config.toml
n_layer = 13
d_model = 320
n_head = 5
n_kv_head = 1
head_dim = 64
d_mlp = 1600
vocab_size = 8192
activation = "relu"
norm = "rmsnorm"
norm_place = "pre"
norm_eps = 1e-05
positions = "rope"
rope_base = 47900.0
rope_fraction = 1.0
qk_norm = false
attn_scale = 0.125
bias = "qkv"
tie_embeddings = true
parallel_block = false
init = "normal"
init_std_qkv = 0.042
init_std_o = 0.0
init_std_up = 0.042
init_std_down = 0.0
init_mimetic = 0.7
optimizer = "soap_variant"
lr = 0.00253
beta1 = 0.95
beta2 = 0.95
weight_decay = 0.048
lr_head = 0.0107
grad_clip = 1.0
warmup_steps = 200
schedule = "wsd"
decay_fraction = 0.789
decay_shape = "linear"
final_lr_fraction = 0.0
batch_tokens = 131072
seq_len = 512
doc_mask = true
train_tokens = 795400000
steps = 6069
dataset = "wikipedia_en"
Each number is 128 + 32 x the weight over its row's rms, rounded and kept within 0 to 255. Layers, rows and columns count from 0. Numbers have three digits each. The size before them is the row's rms in percent of the matrix's.

# up: layer 7 MLP up, 1600x320, rms 0.104, rows 704-750, columns 0-63
# down: layer 7 MLP down (transposed), 1600x320, rms 0.104, rows 704-749, columns 0-63
up704 099:137131183087117101132098151102145079138127089115124069125083173173149130140108155062086126155142137151117121135085100173124134157170115098065083083111165143141112138107160106082160122083190173
down704 099:109099159112171138122111115135104143104122183132138187167172106171156139188155152184177185082113150138145166128115119077163099092092153109114148087122100136140168109151158107201103135168139128
up705 106:150057096086145107133143061110144139166096093164131110077119135181148146186129123132128145149140088123119140139146112137090095163150120113122056083114054136094122127103087122046139163092190163
down705 096:124152136152125161125083129118138125135139086215131152113122103179109122110156145138149132119154127117141118155077128164167099117104066158145173076139170127069123141163144151140120200102093177
up706 095:145148123127081139087080119150161124163102111100186161133121143072140165071082117146180108105086147110164164151166119178126137115156106142116098170129160032119163142094119125192115125106171086
down706 091:126155112119169073148131156090135088143137148170138174117140119085106105185144121130095143167104123110131109103124123088143138176114133130185151145153125135137136129128117078138117078111149131
up707 099:120112129113168129101059139102099122107133089141148150235070106160122124131084148173187093124100107110126105159099120154100110168128063178032163129126130148173105090126151131150090091119090153
down707 099:179129068153086119141080090207203148159093145112122137142136130148088135109110159222156087128126180113159183061092119117091110099155139118126141123090096097123152174099127207099146123107153075
up708 105:096129162156072108124143208198137165143115099102195141145143113154145100141073137110135123138141102120175127112099131133103123108108129162159158116186159114091071141236071073077148113155186097
down708 112:116150132080129072107121095158046136168174104143187153150169083092167170165088104101133158136110103186141108179114128174143167089117130083111123181114134092122094080125106087121203079091086175
up709 096:109169172083107154099144136126129095096074158131141130078160116117113146128146192154153174067174143082171192141072112131151123124157145144173076118134161129166043124116133164108130078123111178
down709 105:112148103100114154167133044115153154139113093121175104104119074095100078106196132116121174126086088076096086182074126151100070084152164133174181125167136181122094160197216133185121136167118148
up710 098:175095123149131116166132141153156105100158112107073104102153129086081163110164138161144218114159168064176094106150164088156114120137152152153116113139158124137130087098102138083161145092079158
down710 089:128158140114138088173133132047130144146113111161166142127118156128159146173114149104115114154129080148094157137154117164170124238158077112112142106088092142128132119119124155124082186155159100
up711 092:094161062142141140096062178087145117134112151113100076057154168120120116157136140105123127082158198146136166146132205069081172116128129128137163138159120197106129097086124147086112174134095136
down711 080:089094142121090146139089137154064160126049165132111076170125108101168100134135153127063106183152120072076114071113108185142088203164160138137107103167135136115106188153124131142076096139121028
up712 102:104145111144127065110181109129156125146136139189176080151124191122138112124172167148085105151106156139121166122100210091139065144123138137168125091150100077089131132150079109187093151158182096
down712 105:108164082114174141170099107088135068126125121077109137125099095169131074144129143119160108093063142115061171186086068126117149084180117108119080171166132138112147144102040148048089098115125139
up713 094:150047131105163098107154135171157152160066067173072148117164075137155089084112102117219156056135151090177089100126176148170072095113107131164150120125089137167098126124146138113145170126161120
down713 101:076138120118127082073059152092128167080189168156108091111126116135103138117211149161103137140109178102142101116118164165085143158139090126140102107154199078098144156194165147139148092091163169
up714 104:093097110136094115207165047149120088115077145118104023161148141140098166118136116115105110142108083137154135116148152073104148155097119165131175124158096125123128121159154104128138168114121205
down714 094:128183088102112101124088168133142133051175155166108127103146039160117219148076140117034120142132113106074152148064098116130157113076119164202179165119131127120156127140147182157126108131123143
up715 102:189171169079147078148136175076113119144117150154124098147106150123128185148129138124134129123126101035079124136061149136135151123091088203074155086126096141100089153157174135150090059090120107
down715 095:062145210118101106139093089171199083124113138144123145137107102104173058109107123115136108123121125126187129067118168131228137096122137095133122116104133160183121111151146132108173137149155130
up716 106:136119106144163133092134119100165105099092142123145148102149177128101134180159140159114072089084142160099113147110134087143111145093089128153085162158088115083089119140063148168166153148145172
down716 100:140193089173066112100134098127040185105097159191126149164126110116139137139154195120199116082093146096150203168123128106162149117117111097166139133123098134175150094096133008154150114146182058
up717 089:111179127159125114105137146176135112135052149106097083146171138091157158168122175136134101080110100134092099143139124148082044119126153107122206134133127120070130151074150139125158115114087117
down717 099:128143092139073131149148182201158130099176130091152114114183157141139091133141117094115164126130127082118109125125163141123111111118112141134148152131171083053106185183111103072116095109182168
up718 098:206136154163142156166091159136149168114112142116067072124134132182151067095093153088118183170041072142132132158143132157065084135115063140145100088112131114215159168146136101191202118145085146
down718 094:130141121149105104122176100122101087056119093160206157078151105114122169157195113116110088157147132102179134136126110138116170174106176109095085164182114123085120108128135148076094148069168127
up719 127:187125130110167105109138150155169117174116123125154117115131113109182169135131111152073162076119090115113126140174100099085125178175135129137133109183104135171126156149104175168087145105166086
down719 129:141074120119170107091103170115094141166123083080158083081116036072129138168139116164127110111105154160162125166100074109112094194158122137129040098110104128166094104114100164133134163156122099
up720 112:085095124143127102159118135130182075099108120157147093145140170163123133100163152194105110101102137142091190122104058175109112122105120149141152120105134120084077185113083104139112124096113147
down720 109:170156144100109037145100079087105137181169164157136184129137104093117158070152119124127122141137139119125088170111119081128118137103143129151119131108106132061147094119109105138141125058168096
up721 102:142155152092156117107116160089135062067086172131136118136090177095108132122171145118136078116111174129159162172180129155115166120108157129094152136149130119158132113065113147066169077181141092
down721 108:122117163108099093127121161142130077132199164123170089106076158177172069112123144178076133168096122165156134139190156174124062158112113119144127119119062123104161073086167167114120144098123133
up722 096:119119113139085146103081188127202095144167118121140107141118122126178150080163174099170113148092124088108111115079135189151093141137120157122113099156111116143122133150097106133126171167111084
down722 110:143112106101126132171088102059152182083147097142166155149190139146085133115140150093097092102173157147140157113143160094184168109132073117165137121157086123109142152175137202117037089095138123
up723 096:167176118112081063189150115167142120162156172100132121166089183155091161138176152075154094117160177107142134183075126154084158084086107136122205153122107081191156136069148159108149127089060148
down723 102:145075142134161191066110135127136103081114145133168120119188080068112130124098094154109155144090120115092082116100150097059122132127112119131136109158114166066208122158149075198183091148182131
up724 112:102123137152139134172166118159135103161109132155095141091093118121144107138158089115103164064086094149167129119143090150065185149142155144170095160167072179152140151043121185120150071117137069
down724 107:119165203147082215134104123181094072093117126132073145133138130136140100146064106153086091135135118117152141119129120150111199130088171160166093155146101159099188092103136174143172133148128141
up725 101:158153097100153149109115067217195069141095143133168122184117153118149013151146161089105138110090114099106129124117076158112133143139067182153116130160092139130122183145084149105184092153066132
down725 096:163072139117109094115157119163116088167127115095122108151138142204146107153118118144139099080153117158156113192096139123156145105082131129087128164074113136128122054143129126138159084097128147
up726 101:106100167159217105190159140114186163125150142161122133140131149129177183094161158110085125069145155141057166132111154166126115146104166135120159129105141156143111200167098145106147170086133167
down726 096:087127099121099113110135221142130173140171151169115123146127131136097086018063122135145133144137131128163103144127113077178111102122080178161119075153142154169152148128152122126112106161139096
up727 109:115070105137102075068164120107064072120122110172159137120121117133106162126091132152074120139109164133108103108158096096095152206143151129131168135129168119120187132130168136115131115152173134
down727 105:182134139119173107098133116136091154135136131122146182161155058126124147127128154114124078136172089162072111099156125120106183093116110095128040088138061130138096136129102136156154093125187168
up728 108:118141183110118136095142124133095167113140178157144062095196177153166109141142156149121109125174063121079162150044119128119156155105123133140132086153135088171086147173125088145162108137117165
down728 105:094162162096163193112107110119110102177125098163066064098129109117096140094147139133158183099146100122114113072141135114094130138096148174134149135143115100094132195129159088109146173163158133
up729 099:132115152187096088119167119108114117089120125161116109146119156140162122147168118115185158133098137186117101184121139160119126112134155058179119073129080145149121191107160153086191143107087097
down729 096:174133069158124120157121105122103130108163115055177131060130062128075140061104159122054124116163134130153106050093131143080117146117139175156107143095185086120159111134127158116101072168097130
up730 089:121107143149167147107145121174098133168114081113160189162106112174185215146097101185155101172195147117100141127097141130151105135123115086121090133159096094086132139109168093135108136081141122
down730 098:161113140104142137126098134064127111094183129090082126147106141135169115114088180103148177168113099112144123127132093093089206134129160103156092117152098098121141136150125157129138148095165131
up731 095:108104131096111151141116118118138152166060098180183093136139134174181148100159125108143116139179116104150116098089151146125121092088085123146092106141157184083144089102065165072075081098108166
down731 103:125167112187086145090135175098104150139144082136081138092072183112167107160067102178133146048144150127159091182088128123113147098130112137124147128148120129118113089152148135120150141075096138
up732 095:152137101174097100150166186102067127106102155101105099081103162162120096107121123161143056153111087130115193135168139103137053123091155108118135140151111137112174131066064134126094065145115121
down732 093:135117143144149178141123106136124195109151089154103131147094104152186120187158157105142160132135139159112167121052074146125089172127126141072155064159154103161124050146166138083157140084113103
up733 102:138128095179081141049099160185094149142091146094141175127176152115154145132096141148161103103130086125223159090099123148093089103131151116144110104161135084112128120160147117027120097102142153
down733 108:089118077184130127078121093101139087171121107103122081115125168170152117098149109142057172099161076122126096181147130144129089114078098158150110136116121201172122128127115104121075122131099143
up734 100:075160131160124085157107157135092103147096098119119154116124103149113168130087123115121126123140169160121184135139082161067147137129142079146123152164040120173154108079130147128105079088133102
down734 096:201116183058102129141086095139129122092091133099136091069130136131119115121201107149112150071175122172153123116116101136110125116155119149153161170147120113070176067127167149089192133103152160
up735 103:109148091183121188145132119109095121103170083147132131080128109129147147097166176146113145139152172108114134099093134196073150082141143173131131136136061084126146142095093164150144119108090107
down735 098:172109153164135075161162162122096164156080122192159129110106092237112134116109102154068103089104150094162100140157106179136101090145161148119112129136133120122150137117125112183115171145123154
up736 100:093074124140108158114086105133103157150145154108088098142198112150117116142094108140118144117099104137136078159148119103111114153190133099126078129126187187127101165158054076168128180141142158
down736 091:152111106146120084135140098121172113123051119147126114191111153141087114076117108152149078141154074137160111155195120163161092152111125155103131166101130101060173147143123157141141078151104097
up737 098:124132078128133138101139080084128157132147121131146153216167124153129163157110169137066117078148131106098157132112081072094122068165169134086117141177149159123155079167152166129052117149127155
down737 103:173197174117127130117104099158112205132112122092140106098113155133144109089151171159125159104108126145124116089054142159099118132134134096104141133154096110156182114140070124090110146113112116
up738 096:168176118121136138142164150072115110143107196166118096080148098206113144123112149142140121141143125120130152066113088186188163098146097113135126161161107159132209160124129160110102113068124135
down738 096:072123151139147103154128199104080118137153106113132149103102098104073114124054098109128080078123126142121142064147085117134100114112159093068073143129153195147139085145146065164184181145174095
up739 095:060141058147164098142104067077179138118175126154161105147158125179141156169060113152161138080077095054147129131092133149093145155145108162156146147086076157137089104105104171104102149050069122
down739 094:146112087098125143078123139102143138143127100147146123170132144068117113129143123092097165125179113198158186092099108128113141091148135064072133093172157108169088127150165140142134161151157123
up740 101:119137195125155145158144150102139108106108099160122180124191126187161122145122161127117155144144116056144129076107146115110124149142097154112162099142152110140136154094099092138119134103090170
down740 092:169085154086136112109084093143051106090090175132129075183106114115133109215133119088116170164171094174106193125182120134124153098091138105119152108101105076130126075114104173097126128142160141
up741 095:133155128102103128074150131113116096105131093151139166143139111147152160140063073137131141162075140155072175145060061182136121128198102128217128149180130128111100123129100164121118139146134129
down741 104:145159136145139124179128145106146116091062151072110192148189135105080103132145137098082084117150183108120120087097149121067104112147149095095141140154148137084118133128176187112132126155113143
up742 113:085146124152085109144182139154111106156123172170112099136122176163104103167099166083163132192140113156180102138101161147154110099108069080110147165109112123136167083129116096116160166144131134
down742 102:160074118098164123090103114117145087114099072079114145131128075100174147076131117180095121102104126114072123099169090097088143162198140116129104091193131184101108186121108159173113088102162113
up743 091:142114163133106131102131142170098178145121146182153098150129120109058110135107070140167134168167101126152110212181107123137163131147108082094152164140109132087151150153150164140178135186129153
down743 094:077116130081201147171090189171087155117131141101123102070123168138139098128096131121140122108076156097112119127109135058106137100169119124088155137169135124102134149132152091108135119177117123
up744 111:176114147169146077214109155165130193098108170093058084084044097123168095139101092136148119152153119168123122172140151132136111125150162102129150084158115100083135099069156139099165079077110088
down744 105:070105109093121095127170122097097150111162123168111081147075174153109111085121126146130162135078147111139119143134152138138140114110126189113168140121181100132167133106105095151153126171134178
up745 093:159136137120185103107089092181147161083120094150112122133121108093119095144172125057076115130065142114124068136143155119119086141169076144182136214146103082184139142141152104146085127140097122
down745 094:120138103163094095079093140120176130094129148133114077111073107104100077107000127103124116160123154158145095113216187133153172134147126128116130117161142136091128106112078136136146116135158184
up746 091:166141131106131120116111172140099169106116135165150068181103110130108091117125116176115141150166156152172091141129173124149130156124158142145084131200110083146123110110081138214147072063123113
down746 090:101135158157199142107086046093175066145185133108107127114138129110156175102143118123144135099101128065147127103141105128099142146132090140083124050112080128131173133134091137097065139145107092
up747 100:113150131104031125113163131150134132084112119132108113117187129134100161159071124133193137160104095164123156116156071181110114091127094146111103155145151175136125132150149128115094142137153127
down747 099:109163145106130175155151111109110088099110181105175105153164109143135131120149172074118158128178126192101112075184165097144112158153138149097130127142161158122113149085129094144088074138171068
up748 107:134079168060122137100150137067127128107103138154117098161168157148121141152133171142107124116156094117099124110110069147120136151095132141130090157125105068159122119116130136100111115133091155
down748 108:087109116083094107150142179097148094161090096142143138156185166097185101116115121126149111146146120164154091096089113120080116112190137140133111204125163128140093132153130142148091139084105120
up749 105:111153080108123147118073153099117096093185132132113180098144111130048099112113161142166161086134118106057092096143105123105119127111119120091096151166121133138130112097142175105149181132114066
down749 102:127157134130166155144101126187127128134156149156123144156140142142158185162152126191164155185122137158151167124093179104045134044043112177130138153157177164160153162140139127107080160130153175
up750 101:100098134028168072163101183127144107138086150158142179140122136128121104113098194154136085134142072141165094105166079132083143118150132125176125113137166131131133127099043124104143116142168116